Weights of a small transformer language model.
Architecture: RMSNorm before each block, rotary positions, untied embeddings.
Training: a variant of Muon for these matrices, 110M tokens.
Each number is 50 + 12 x the weight over its row's rms, rounded and kept within 0 to 99. Layers, rows and columns count from 0. The size before them is the row's rms in percent of the matrix's.

# layer 3 MLP gate, 256x96, rms 0.493, rows 183-207, columns 0-95
107:40 42 67 51 43 51 44 52 38 53 44 42 50 56 75 63 33 49 58 81 56 64 54 41 41 58 58 50 56 65 56 64 47 50 37 35 46 16 58 28 82 24 34 48 44 51 39 52 36 53 38 57 64 37 33 60 55 49 58 62 50 51 48 50 59 35 64 49 45 55 51 41 58 46 37 58 71 22 55 52 44 52 40 39 30 50 58 65 32 43 58 35 39 54 52 34
113:31 47 46 66 37 50 49 62 53 90 43 48 48 65 48 53 35 41 52 42 55 65 55 46 61 55 59 62 47 22 40 22 57 70 44 36 55 53 46 66 65 56 62 53 47 49 53 40 42 31 33 45 51 52 36 49 61 36 55 36 47 44 37 61 67 57 40 54 52 63 47 29 56 51 72 58 44 75 49 39 34 49 52 60 39 58 50 73 48 52 29 47 64 41 42 76
091:57 46 12 38 39 57 49 61 55 44 53 54 46 70 52 51 37 44 43 77 64 62 49 52 61 50 41 51 55 67 60 58 44 42 44 52 52 57 25 66 46 54 29 48 34 57 42 52 48 35 55 49 34 40 41 29 52 41 72 57 73 40 44 43 74 51 58 52 54 82 45 43 29 43 33 46 56 52 47 33 65 50 44 29 37 48 49 28 53 46 49 43 25 52 51 49
096:63 48 30 38 29 40 41 52 65 61 71 46 50 38 45 46 44 86 70 48 26 46 53 46 59 47 31 67 40 58 35 32 45 44 36 63 60 57 45 38 55 50 52 66 53 62 46 59 51 42 48 54 36 49 39 52 47 44 54 35 41 75 55 43 58 50 41 17 60 43 59 45 53 49 60 37 34 54 56 38 53 44 67 41 54 51 64 37 31 44 31 28 37 27 55 43
107:60 30 53 35 38 55 51 56 63 56 34 47 58 65 54 64 40 33 62 57 65 38 32 60 34 46 41 33 50 38 59 25 36 64 34 61 50 49 57 69 54 38 41 51 55 54 40 47 60 60 58 56 37 59 43 58 47 64 68 47 48 45 65 49 36 54 64 36 56 53 60 62 89 53 59 43 45 37 81 28 44 57 50 47 42 64 76 36 35 56 55 60 42 35 52 45
105:48 48 61 72 43 43 56 62 55 46 44 53 56 43 71 43 48 71 48 33 49 51 66 52 62 31 60 30 45 34 38 58 46 51 36 39 34 59 43 60 40 63 58 58 73 49 26 63 42 44 24 63 36 49 27 43 65 45 51 27 56 61 54 64 56 60 44 42 57 41 54 22 35 47 57 61 46 40 32 38 48 52 85 44 51 57 51 56 50 50 56 48 36 52 54 78
111:69 51 66 61 49 55 41 49 48 57 51 30 70 80 37 66 58 52 53 47 58 69 65 45 60 51 47 49 59 35 33 54 44 50 70 59 65 52 60 60 43 58 56 23 60 33 39 65 53 55 49 26 40 52 52 52 29 53 59 25 46 72 40 34 29 53 45 64 82 36 51 61 55 46 45 43 20 52 51 46 40 56 50 41 42 50 59 54 55 58 60 53 55 67 45 44
110:48 64 52 50 48 67 81 60 44 54 54 58 38 54 43 56 68 32 61 54 46 56 65 51 37 40 69 68 38 42 52 45 50 51 34 68 59 29 58 53 67 47 26 59 66 52 47 58 52 65 16 49 57 44 42 63 67 49 32 36 55 46 56 45 60 50 62 26 40 41 53 57 68 54 52 45 53 42 37 40 42 34 67 47 34 25 71 42 60 52 72 47 48 41 52 54
099:40 56 66 56 45 59 58 44 57 40 52 55 53 42 42 73 52 34 39 41 55 47 22 42 45 46 62 44 29 21 48 66 64 53 50 52 68 24 51 42 73 48 52 65 70 38 21 62 77 38 34 42 62 48 52 41 51 47 68 42 52 47 56 61 80 64 44 58 54 44 60 42 55 47 48 60 55 51 57 57 44 39 31 57 49 48 38 62 30 42 56 61 51 56 41 31
129:67 50 37 26 33 27 57 34 44 60 10 44 46 33 46 64 62 55 40 37 35 43 68 57 37 64 49 43 45 52 54 52 54 71 59 60 25 48 54 53 60 57 29 41 60 43 56 47 37 53 72 23 52 52 49 35 62 47 37 45 60 55 45 46 63 51 52 49 36 68 32 27 50 55 63 56 62 50 51 37 39 35 41 51 44 47 43 54 40 49 61 46 52 45 68 35
094:41 34 25 66 43 50 36 56 59 60 58 66 59 46 51 37 41 59 41 59 52 48 65 51 34 57 49 50 49 37 40 48 58 39 30 43 51 57 41 39 65 71 52 48 60 50 39 60 44 57 31 45 54 44 29 26 48 73 54 64 56 30 71 26 50 41 65 52 46 37 54 44 42 44 37 23 49 77 63 43 30 52 66 56 59 50 58 53 20 62 54 49 46 36 36 47
097:47 40 42 41 56 54 42 70 49 49 40 33 49 42 47 65 63 44 48 69 73 38 58 55 40 44 50 41 43 41 49 46 42 38 59 49 47 59 80 47 84 51 37 42 60 48 58 55 47 62 56 65 51 20 40 54 53 54 60 57 45 52 41 68 27 39 58 46 33 42 44 38 65 33 50 52 45 34 68 47 42 60 65 23 37 70 62 35 52 55 51 53 51 27 24 50
105:26 24 40 41 40 45 37 53 64 44 49 49 45 64 78 28 58 51 42 33 56 55 76 38 37 36 58 56 66 27 61 42 51 46 43 35 64 33 35 45 52 63 31 60 31 40 49 48 33 45 38 53 55 38 44 32 37 34 50 43 56 61 68 59 54 41 46 37 41 50 32 52 36 43 40 63 40 52 56 52 54 30 50 45 51 65 33 66 49 44 61 62 38 55 44 30
102:51 26 57 63 59 44 69 23 52 59 51 59 50 48 56 43 54 44 62 51 37 52 58 65 35 67 51 53 60 54 52 78 56 31 67 48 66 67 56 34 49 58 44 36 55 58 56 57 40 24 46 58 44 34 48 61 55 44 47 66 70 59 68 37 51 50 41 49 59 78 29 49 47 52 45 32 57 66 76 40 60 41 32 31 40 50 47 20 57 38 51 42 44 49 49 49
090:70 37 57 75 39 54 58 62 64 47 66 40 33 49 35 33 31 35 45 45 58 60 47 47 75 34 45 23 42 49 29 41 24 47 39 60 59 48 65 36 60 58 60 56 39 46 52 41 67 45 33 53 54 37 39 38 48 51 49 59 64 65 41 50 33 49 71 44 70 42 57 62 31 55 55 47 58 41 50 42 49 52 39 53 48 70 38 65 58 53 62 24 42 40 62 37
103:47 43 60 69 52 47 60 48 75 38 63 41 49 38 50 40 43 65 54 61 43 60 43 71 54 32 63 19 39 56 41 26 36 34 21 50 56 59 69 45 58 50 44 55 43 55 75 55 40 12 58 51 64 40 43 51 59 70 47 54 59 58 40 43 58 24 66 53 57 66 50 43 40 45 41 48 62 67 36 50 58 33 57 43 42 59 33 44 53 53 50 51 42 49 53 60
096:57 59 33 62 68 32 63 36 42 19 56 63 57 42 57 53 39 40 60 50 55 60 57 62 45 51 47 25 48 41 51 52 59 26 34 49 37 29 44 52 50 55 31 69 52 51 30 62 41 56 50 44 51 39 48 43 61 37 67 45 61 69 33 61 67 33 82 26 56 64 55 45 59 42 52 54 36 46 40 50 34 54 63 47 51 43 63 62 51 35 61 55 41 34 53 67
094:58 57 64 56 35 39 49 55 33 60 54 64 54 53 58 60 41 46 43 45 38 73 65 43 44 72 61 56 44 42 49 49 50 36 58 59 56 39 49 50 54 53 15 50 38 31 52 62 47 41 44 47 43 38 57 32 41 55 42 36 61 21 56 32 42 64 59 30 39 53 63 50 39 56 40 51 47 56 46 56 13 71 54 33 45 64 48 32 25 35 60 53 51 51 27 44
103:50 51 38 55 43 54 72 54 69 43 30 33 49 63 51 37 80 40 60 49 51 43 52 45 58 41 35 46 40 21 50 73 32 50 37 51 65 43 60 63 35 47 63 65 51 53 66 47 49 49 46 55 32 54 40 45 57 59 49 53 59 44 49 56 61 66 23 63 47 52 29 58 64 62 61 51 72 48 59 47 77 67 41 52 45 34 41 31 53 51 51 68 55 78 49 48
107:33 54 41 48 39 32 52 46 53 63 75 58 61 62 34 63 54 26 38 33 41 58 42 33 26 53 65 47 49 55 43 52 30 51 35 44 68 58 48 69 37 29 51 42 53 31 69 56 22 58 46 35 41 63 41 44 55 33 60 43 54 36 54 49 82 58 52 37 53 38 57 55 43 44 44 56 61 18 48 63 54 52 47 55 44 50 41 58 39 37 47 51 54 66 48 43
103:53 32 36 66 33 32 51 57 57 57 54 43 68 67 51 47 44 49 62 37 45 48 71 70 46 33 56 42 67 59 60 47 77 54 68 45 51 43 57 68 52 25 58 61 49 42 52 48 77 46 46 50 71 62 51 49 55 55 86 39 57 68 45 42 50 45 68 50 44 51 50 54 63 49 45 69 35 55 28 61 61 55 45 44 40 67 37 57 35 66 53 30 33 36 47 54
107:40 67 59 40 46 67 49 61 58 55 68 46 57 33 69 50 52 56 57 54 61 62 50 32 40 40 41 54 51 65 49 56 60 23 53 26 42 50 57 30 52 43 58 61 55 50 74 60 26 29 65 36 54 68 47 62 68 48 45 27 67 44 45 51 71 35 52 50 51 44 48 69 29 51 39 59 50 59 49 61 45 32 55 31 47 49 53 27 48 51 28 42 66 41 33 64
097:52 57 56 41 61 55 54 62 69 53 60 52 38 43 53 53 56 65 46 45 59 45 63 64 62 59 44 42 45 51 56 74 68 69 66 47 65 49 57 71 48 61 41 56 41 65 53 73 59 69 26 49 54 44 55 68 41 39 64 59 62 70 41 40 70 53 45 55 39 23 53 42 57 39 45 14 25 53 44 49 43 40 47 46 45 57 63 47 25 38 54 25 56 58 45 49
100:31 40 56 70 45 39 26 49 63 33 41 39 49 43 63 44 42 42 53 46 46 64 43 56 43 69 89 51 52 53 53 60 53 44 49 54 48 60 42 62 55 51 42 41 28 71 35 50 65 33 52 65 49 57 41 59 63 35 61 48 41 59 31 47 68 71 52 44 58 34 53 50 40 29 53 49 38 46 58 54 27 28 53 42 33 38 38 42 70 34 43 29 55 37 51 44
102:67 59 52 39 56 54 63 66 46 64 43 69 59 59 49 38 36 69 63 38 59 45 64 57 63 48 66 50 49 37 32 45 19 37 61 70 69 67 68 35 48 74 51 64 35 56 56 52 59 46 74 34 55 31 59 56 48 59 52 50 55 53 51 32 72 64 51 73 37 58 50 51 42 39 40 40 49 46 69 32 48 44 41 43 41 38 55 36 50 45 46 58 48 35 71 58
# layer 3 MLP up, 256x96, rms 0.477, rows 183-206, columns 0-95
106:35 50 38 49 55 37 42 32 54 57 59 55 48 53 48 46 54 56 15 71 64 50 34 40 31 35 59 51 57 70 48 39 46 59 38 60 50 67 35 80 60 59 33 77 38 52 54 51 53 48 46 44 53 32 54 64 35 47 58 53 50 45 20 58 73 51 57 57 45 73 44 63 67 43 49 38 34 60 43 33 33 68 54 42 61 42 51 56 52 56 51 44 48 44 58 72
097:76 64 52 65 40 55 56 39 71 57 24 49 41 57 55 47 33 60 57 35 33 38 45 49 59 45 34 58 51 58 43 23 71 65 66 60 58 64 57 54 55 54 28 39 29 63 44 41 37 55 43 60 53 38 52 36 70 44 61 42 61 55 25 35 48 39 41 52 60 73 69 64 50 57 43 47 38 64 68 57 57 57 62 37 53 60 44 61 48 47 55 47 29 37 57 61
097:52 55 50 64 43 66 60 65 56 32 35 47 39 35 64 46 52 58 65 45 48 24 57 50 54 49 52 66 49 59 35 70 70 54 44 40 58 66 48 61 49 49 55 66 60 41 34 40 35 61 50 54 75 53 26 29 40 39 61 48 53 59 50 44 50 34 40 55 57 46 69 69 63 49 41 60 56 50 53 55 50 64 55 89 81 49 55 47 34 57 32 41 48 55 64 67
100:49 56 46 46 62 49 52 54 69 53 36 52 52 45 55 46 33 57 55 56 40 40 36 78 33 51 49 52 56 23 52 47 38 43 47 47 48 45 27 44 44 64 41 64 45 34 51 45 43 27 53 35 45 57 55 51 41 67 79 53 55 47 37 62 36 45 68 41 37 26 31 48 49 38 34 55 46 49 63 39 35 53 38 38 70 69 46 39 53 69 33 86 45 50 65 54
100:34 49 34 57 45 47 31 49 70 44 38 63 31 83 30 39 37 70 65 41 54 58 45 61 48 55 51 61 60 55 56 63 34 45 34 56 59 45 32 47 54 43 66 45 54 61 73 41 40 55 52 41 36 38 43 44 75 66 55 45 49 69 53 35 62 66 55 38 46 43 30 57 71 43 54 43 55 55 64 43 29 51 43 54 58 35 56 46 45 32 54 60 70 60 33 37
108:72 47 49 60 62 70 34 62 72 47 55 52 29 51 48 39 57 62 48 53 63 37 80 34 25 46 54 62 44 64 49 53 56 46 31 52 42 24 47 52 42 43 51 56 49 60 41 45 43 58 57 56 46 43 27 24 32 57 63 70 51 35 61 35 43 36 54 57 54 51 54 39 48 39 44 58 31 50 49 48 63 56 47 47 49 16 60 55 65 59 62 25 59 40 44 61
103:29 70 38 71 51 33 50 43 39 52 42 43 68 52 46 51 64 48 47 59 72 48 74 63 50 39 37 71 18 31 49 71 66 81 49 57 44 53 57 31 56 54 38 75 44 52 53 46 52 65 47 62 37 67 77 37 44 60 43 49 71 42 45 51 57 34 55 46 47 35 50 39 54 37 52 46 53 31 43 37 51 59 47 55 59 42 62 33 55 55 55 46 50 40 52 48
105:44 23 46 35 31 57 52 55 58 52 57 41 82 41 76 57 28 53 46 68 43 42 43 67 49 62 44 36 55 55 63 59 60 66 48 49 42 26 64 38 50 72 59 49 42 50 35 34 49 52 61 52 40 55 33 53 54 45 51 37 49 53 36 49 45 33 28 28 49 60 52 35 52 50 65 63 23 45 48 51 64 63 44 31 72 54 60 40 49 63 48 40 36 39 44 42
093:41 56 48 62 50 40 48 59 62 46 39 53 45 41 67 39 51 63 23 33 60 35 55 43 54 61 57 63 70 38 62 35 54 62 40 50 57 62 78 53 36 51 53 62 66 58 61 42 56 25 27 74 54 36 59 56 49 47 41 47 75 47 24 40 54 30 39 67 34 38 42 52 53 53 47 53 36 49 65 54 54 34 30 36 56 64 44 57 36 41 60 52 69 53 38 63
093:54 45 50 53 33 43 60 49 42 53 31 23 50 43 66 61 53 61 23 45 59 42 44 35 35 67 42 53 64 49 64 58 41 49 54 53 53 62 55 50 48 40 47 40 65 55 57 56 36 59 74 42 57 44 64 67 57 42 50 69 63 45 51 41 59 42 33 43 53 50 49 49 40 58 68 62 77 61 62 59 35 52 54 99 54 52 34 56 44 46 66 44 51 65 47 55
100:64 36 53 42 44 40 68 52 45 43 53 71 35 18 51 47 33 61 45 46 27 61 54 51 32 44 52 33 40 38 63 38 34 33 53 81 50 53 49 47 51 61 69 43 41 53 41 58 48 60 34 72 41 37 40 46 59 59 66 59 49 67 61 52 48 56 49 51 27 61 55 50 67 44 51 34 33 57 71 75 51 38 66 63 32 58 46 57 52 54 64 53 42 45 37 37
095:32 66 50 29 45 56 49 57 33 61 73 32 24 36 38 61 70 56 67 65 70 72 78 56 46 48 44 55 51 52 54 43 43 50 42 44 46 53 59 50 59 42 44 45 38 48 50 51 64 62 74 51 70 54 49 47 58 60 48 57 56 63 55 21 52 36 51 57 50 43 62 50 83 54 35 57 57 49 52 33 50 59 36 64 62 48 57 50 56 47 21 58 43 42 62 38
102:57 40 40 60 53 51 34 41 52 51 54 49 41 47 54 34 69 60 55 29 34 39 28 62 45 49 33 41 51 67 46 59 40 69 48 62 25 74 38 51 53 43 28 51 50 60 66 46 52 41 47 50 54 39 45 68 26 58 34 50 56 48 61 54 42 60 49 45 42 53 52 37 19 44 49 55 46 34 47 45 76 74 42 46 39 56 73 50 68 23 30 59 54 47 42 58
093:46 73 51 55 53 59 68 54 65 47 47 65 42 32 45 36 50 64 60 36 47 55 40 45 56 56 54 71 37 47 29 55 40 43 39 45 52 41 56 48 54 59 65 31 33 35 59 32 49 64 27 37 49 41 34 36 14 50 50 49 64 52 58 46 49 76 31 34 58 37 49 60 55 47 43 54 55 39 53 60 67 39 47 72 52 49 46 37 49 22 78 51 49 47 35 55
102:45 49 38 41 70 52 73 72 49 54 56 64 44 49 53 54 62 55 47 43 44 48 75 72 34 45 37 61 68 37 60 45 54 57 54 45 53 55 69 51 42 23 26 40 51 46 26 43 46 65 59 39 77 28 49 54 41 52 39 42 55 29 43 50 66 48 66 65 33 44 47 61 54 41 34 64 66 44 58 35 62 50 49 35 46 48 70 57 42 34 57 55 59 36 35 56
100:76 68 42 47 31 42 46 43 78 31 59 63 41 57 40 49 52 57 54 49 54 39 41 54 51 63 45 50 55 34 58 40 39 64 48 61 65 48 52 46 49 67 56 43 61 48 47 49 44 56 55 20 49 41 43 32 42 33 45 59 43 80 42 37 41 64 53 55 73 51 44 30 47 64 63 59 66 55 62 50 31 28 31 38 37 39 57 60 77 43 53 53 47 74 48 55
097:48 76 63 55 50 63 40 22 73 36 60 52 38 34 30 66 52 41 55 61 50 64 63 62 43 28 63 42 32 53 52 50 51 35 50 40 38 59 63 34 57 57 48 53 54 57 49 48 34 37 54 37 64 48 63 47 48 39 67 31 43 55 44 61 31 50 55 33 80 73 53 43 47 46 38 44 61 58 35 34 34 65 42 65 39 56 60 43 42 49 42 62 54 62 27 52
096:41 64 43 42 52 50 60 60 38 39 41 21 54 60 45 56 39 72 55 58 53 49 32 50 15 56 57 53 49 28 55 50 51 39 36 37 42 56 45 53 68 41 36 42 66 47 37 44 26 52 49 58 61 20 45 61 27 35 47 61 37 53 56 42 35 35 42 64 50 46 64 54 79 64 41 64 43 37 56 59 22 50 32 43 55 44 50 51 54 34 51 57 46 41 53 41
099:51 38 63 45 39 41 35 56 34 42 67 50 34 57 59 36 60 40 41 53 47 36 47 55 39 47 47 35 71 54 58 63 50 62 61 47 54 60 44 37 45 31 63 63 67 58 58 60 39 70 39 50 47 54 37 54 54 53 40 39 46 57 39 29 56 69 55 63 86 69 54 66 40 66 34 37 71 74 42 64 27 42 38 57 47 71 46 46 43 57 35 51 42 30 46 49
102:55 65 34 47 42 42 43 50 56 66 57 45 28 61 43 15 56 56 47 66 45 33 59 50 66 59 36 42 45 66 44 55 55 45 54 45 46 34 56 71 44 58 46 45 41 46 60 55 47 50 54 61 36 60 52 55 63 48 59 94 43 46 39 29 26 46 40 43 63 53 47 45 64 52 41 43 45 33 38 53 52 52 41 73 36 37 53 19 41 72 59 50 40 43 56 39
099:57 60 50 58 36 60 30 60 34 29 46 40 37 62 60 33 38 82 33 36 41 47 48 36 42 60 28 42 56 58 53 25 50 58 34 57 35 37 45 55 38 41 45 63 48 68 47 57 67 58 39 60 45 23 62 68 53 38 35 63 57 50 48 54 43 51 49 50 46 55 54 50 27 31 36 63 26 46 32 44 44 50 54 43 44 37 35 60 62 61 42 28 54 54 56 42
103:42 43 52 51 52 36 39 36 51 41 50 60 71 56 43 54 55 37 47 40 41 53 38 58 29 40 55 31 66 56 44 53 74 41 54 52 40 53 44 90 56 35 46 62 38 66 23 54 53 43 63 54 45 46 62 53 46 56 33 33 49 42 51 53 81 57 48 54 51 41 55 34 45 36 64 69 49 40 59 53 43 57 33 66 64 42 35 61 59 50 20 41 72 67 43 50
095:44 65 48 49 46 60 60 71 27 56 72 47 74 57 60 38 49 39 54 59 41 58 56 57 49 55 31 34 69 41 38 66 36 41 47 57 54 80 47 57 47 41 52 61 53 48 72 34 65 47 40 56 57 53 50 40 49 66 45 44 56 27 49 64 20 53 37 53 88 26 51 51 42 46 64 72 38 59 43 48 27 55 58 53 59 41 46 59 48 42 48 48 57 45 57 48
105:52 53 40 54 70 46 55 48 61 53 51 33 56 32 54 56 67 49 55 33 38 39 43 42 33 44 54 69 58 45 49 43 65 56 79 67 56 57 43 62 52 35 54 55 43 83 67 46 49 23 42 38 55 59 42 65 42 33 58 50 54 57 32 70 56 46 59 40 49 53 56 41 73 50 64 42 40 51 65 72 64 32 66 31 49 44 29 36 57 40 72 54 58 51 40 60
# layer 3 MLP down (transposed), 256x96, rms 0.41, rows 183-206, columns 0-95
103:59 55 56 63 46 50 66 53 49 44 43 60 38 29 42 50 52 75 52 57 42 49 49 29 45 56 45 53 25 25 59 67 65 49 71 49 35 42 65 57 45 55 43 36 49 50 58 29 55 42 54 66 45 47 63 35 41 60 46 27 63 44 52 57 40 26 44 58 38 66 52 44 43 31 62 31 61 37 48 38 64 44 50 35 51 59 60 50 44 38 24 49 75 25 62 62
099:47 68 66 50 64 55 43 55 36 44 40 61 54 57 32 61 48 45 69 67 55 49 56 39 49 44 37 52 52 46 59 44 39 58 46 51 55 37 42 46 69 19 54 44 65 48 72 57 45 35 39 68 47 50 54 50 71 44 47 56 50 68 21 58 52 34 47 45 48 59 57 65 33 66 58 63 53 52 47 52 44 80 70 42 50 57 28 78 68 39 69 55 38 42 45 31
089:46 42 52 61 57 44 50 54 66 62 63 43 37 44 54 49 56 31 73 49 58 41 48 51 47 57 56 59 44 49 40 37 57 55 36 49 66 47 66 56 52 69 54 46 69 57 71 43 34 52 30 15 26 64 45 60 37 46 27 57 31 31 42 47 56 64 35 56 55 40 51 16 72 60 63 38 59 47 54 54 59 47 49 47 54 34 32 67 48 68 41 57 62 58 64 56
097:45 46 17 58 50 47 56 43 47 46 37 41 59 49 45 70 64 57 24 54 54 52 46 54 51 58 50 49 66 62 34 61 60 63 62 44 61 48 44 39 69 51 40 38 29 55 20 40 39 59 56 53 71 59 29 41 40 51 58 62 44 64 28 51 54 78 33 44 47 65 47 55 28 32 47 37 50 54 48 44 43 53 53 30 54 43 57 56 57 36 67 36 30 69 39 61
103:44 51 60 43 50 54 45 53 47 49 55 59 23 63 47 54 53 69 47 44 52 45 37 46 44 68 71 36 55 49 30 47 59 80 54 43 51 76 55 47 19 51 49 65 59 72 72 57 47 68 62 49 60 47 41 35 61 50 42 47 34 65 56 74 32 71 45 61 48 63 72 43 44 33 51 57 53 53 42 47 24 53 64 59 42 48 50 49 41 47 25 52 55 68 44 56
103:47 40 49 36 51 57 41 50 44 40 53 67 67 64 58 58 74 62 58 43 49 37 48 50 45 56 50 46 44 49 59 67 48 41 57 57 28 60 52 36 42 63 53 55 37 67 52 53 57 83 66 40 58 45 56 30 54 49 51 61 40 54 59 31 28 21 51 46 24 38 44 73 43 26 39 48 43 49 44 38 76 42 55 31 48 45 51 58 62 47 67 63 55 46 67 27
098:60 48 68 37 73 61 51 50 52 59 56 70 40 58 57 60 55 41 42 36 60 58 56 40 39 58 47 55 55 56 66 44 45 34 56 48 62 29 38 51 67 59 34 53 44 50 27 54 45 71 65 45 59 58 62 49 43 26 46 63 44 43 61 46 65 49 56 37 38 27 53 56 51 43 66 79 43 47 57 60 43 47 44 22 47 35 37 66 68 74 65 38 37 73 47 62
103:86 45 32 50 58 51 46 44 49 45 55 47 53 47 58 41 46 61 60 37 39 43 41 33 51 49 42 43 50 34 46 70 61 44 44 48 40 62 65 38 39 62 35 43 48 50 74 75 49 42 54 68 50 62 48 43 41 42 45 65 65 60 50 49 44 49 71 46 61 56 20 49 51 58 44 47 56 33 40 54 59 55 67 05 75 43 37 58 65 57 57 45 56 47 50 69
096:48 46 37 56 41 40 63 56 62 52 52 43 28 35 70 34 45 53 75 30 52 55 60 44 72 51 44 29 46 43 67 53 53 51 74 63 58 35 60 53 45 53 48 57 45 81 39 39 59 53 43 56 43 58 53 64 48 61 55 25 54 55 54 32 74 43 45 79 60 43 34 68 54 41 52 44 57 67 78 39 51 54 45 37 53 44 47 73 47 57 62 46 58 66 60 46
108:31 58 36 46 63 59 47 66 42 52 77 54 51 65 48 38 43 44 88 46 54 70 45 56 51 39 58 54 30 54 34 52 47 49 33 47 52 31 40 50 53 35 60 65 45 43 46 60 61 29 18 59 25 44 41 49 49 61 59 50 45 45 49 52 32 43 71 50 53 44 69 52 56 57 38 46 21 53 36 44 71 50 35 36 42 52 62 32 60 48 34 52 54 47 55 50
105:40 49 50 61 54 42 71 63 60 39 83 62 26 47 30 56 68 58 47 53 47 25 47 51 45 47 59 53 51 51 28 37 54 56 35 47 57 39 61 61 57 38 52 28 72 40 44 77 40 58 39 51 30 50 53 28 61 53 47 62 66 39 57 47 48 44 70 50 60 47 53 60 27 65 51 49 56 64 54 37 43 55 59 50 42 65 35 82 51 42 59 58 39 37 44 51
098:54 45 51 49 40 43 41 43 50 48 52 47 42 47 33 55 72 49 29 48 43 46 49 65 44 36 39 47 27 56 44 29 52 53 60 64 53 32 38 59 47 32 58 55 72 42 62 41 37 39 22 76 37 69 32 47 54 66 61 57 57 55 64 66 48 31 50 65 34 54 51 32 67 56 72 58 32 47 56 67 46 45 36 74 44 33 54 65 54 54 37 59 44 54 58 69
099:61 37 70 49 76 69 40 44 44 53 50 60 58 61 68 60 26 20 36 53 44 66 63 66 47 60 34 62 47 65 47 54 41 42 54 40 66 55 26 54 66 40 50 44 57 43 39 53 47 67 47 56 48 34 60 46 60 43 35 55 53 73 53 37 50 48 46 50 44 33 74 48 48 36 55 58 52 27 69 66 49 48 45 65 50 59 34 40 41 64 54 35 45 79 52 50
099:38 37 34 47 51 39 58 57 70 35 69 60 42 45 45 42 47 45 75 31 56 31 62 58 55 76 47 76 58 56 54 47 60 57 44 38 38 57 74 45 49 65 45 63 53 49 51 41 37 49 42 57 63 33 26 48 66 31 51 60 52 47 50 53 48 56 49 46 59 52 54 39 46 36 41 68 67 44 57 37 65 71 69 55 47 66 47 35 45 32 47 48 76 53 19 49
101:37 45 61 43 65 47 23 29 48 37 53 61 47 51 55 49 48 55 40 40 36 60 51 42 33 42 71 77 55 56 49 57 33 39 50 33 68 34 41 37 28 34 50 48 47 51 50 66 41 60 56 51 37 84 60 55 53 56 69 46 29 52 41 64 59 56 34 59 62 63 58 52 49 47 55 51 44 26 30 66 40 71 48 61 54 54 44 48 51 75 71 48 38 54 50 56
096:42 44 66 71 50 42 42 36 58 59 52 47 64 46 52 34 31 67 25 40 43 40 42 27 32 44 50 52 43 53 36 32 48 57 34 66 39 64 57 59 34 34 63 57 43 48 50 35 62 63 58 64 30 71 32 84 56 52 54 67 56 41 64 58 39 54 70 31 43 52 65 52 59 66 55 62 46 44 41 64 53 47 59 71 55 61 47 61 46 61 51 48 42 52 42 66
097:66 40 66 54 73 53 62 54 43 57 50 59 35 44 48 64 40 31 71 50 51 50 46 37 44 79 29 41 40 58 68 52 63 49 60 33 37 55 61 61 54 35 57 51 52 66 58 46 39 48 72 53 45 53 34 31 49 44 44 51 35 60 49 65 41 33 42 61 30 37 30 56 40 47 35 49 40 43 12 51 24 48 50 24 46 44 56 39 43 47 62 60 51 53 53 44
098:55 76 19 41 39 46 51 69 35 33 43 53 37 53 38 67 43 62 67 41 51 45 52 51 28 35 43 53 34 28 44 69 31 57 62 33 33 48 53 45 64 64 46 64 41 56 34 49 45 51 50 55 57 45 54 34 48 44 37 41 39 56 56 32 38 31 42 46 52 55 67 47 64 44 49 46 50 59 53 58 43 39 34 51 65 73 67 13 51 45 41 62 48 44 41 41
101:25 62 46 41 63 47 51 55 61 53 59 47 56 70 28 50 46 66 52 52 41 66 56 63 67 73 60 33 67 68 52 64 46 48 44 48 54 62 43 37 59 27 35 38 38 56 74 73 31 51 56 37 79 50 55 35 49 42 58 57 34 48 37 30 59 46 51 35 53 56 52 39 28 46 50 59 48 30 32 47 56 36 40 48 41 59 46 40 44 46 54 48 50 60 55 77
099:40 49 57 49 32 47 39 35 33 50 43 47 43 53 45 32 52 47 58 56 44 63 68 67 56 66 48 65 61 36 63 44 39 56 53 29 65 63 46 50 15 66 30 55 51 47 61 37 40 55 38 50 42 30 60 30 68 61 58 48 37 53 48 26 56 55 29 52 44 66 45 38 47 47 47 55 76 29 62 40 54 42 59 20 43 65 40 46 39 51 41 51 54 43 48 30
097:50 54 69 48 44 57 68 51 52 36 43 45 34 72 53 31 88 47 33 61 45 69 43 49 47 62 58 52 51 41 62 54 48 35 57 68 49 40 53 58 51 65 53 43 46 51 42 49 52 47 39 49 49 37 46 38 46 65 28 64 52 48 69 19 54 39 36 40 41 50 55 39 57 58 52 39 55 63 66 44 26 59 64 75 47 37 32 55 63 36 77 59 48 33 58 40
103:33 53 55 52 41 40 37 44 56 59 65 58 51 46 56 44 71 42 68 57 82 78 48 52 34 54 61 62 42 50 48 44 54 46 57 46 40 45 55 55 33 62 74 73 60 48 51 50 40 31 56 38 59 77 56 63 52 44 63 41 77 25 61 72 55 39 46 36 51 28 40 56 57 51 53 39 47 63 39 36 69 38 57 47 44 42 53 39 51 42 73 59 52 40 42 38
107:66 43 67 46 62 47 42 25 46 37 35 43 43 57 36 60 40 44 41 37 44 40 56 26 69 64 66 45 37 61 21 50 43 70 44 69 53 46 61 55 43 55 44 54 58 50 80 50 29 52 44 53 56 60 44 36 36 50 54 41 48 58 44 54 61 31 63 54 50 74 45 50 35 53 55 52 62 56 41 57 48 55 42 22 32 24 21 55 59 42 45 44 53 59 50 57
107:36 57 65 61 31 40 35 53 46 34 36 48 37 73 74 58 45 63 51 58 32 63 31 44 35 49 62 69 38 50 50 43 36 32 47 42 51 51 48 48 52 60 41 18 50 65 38 49 62 70 61 39 46 79 35 65 44 37 58 54 44 57 36 51 69 79 49 51 52 50 43 66 55 46 57 52 35 50 51 60 37 55 65 26 44 53 45 66 40 54 62 46 56 41 45 59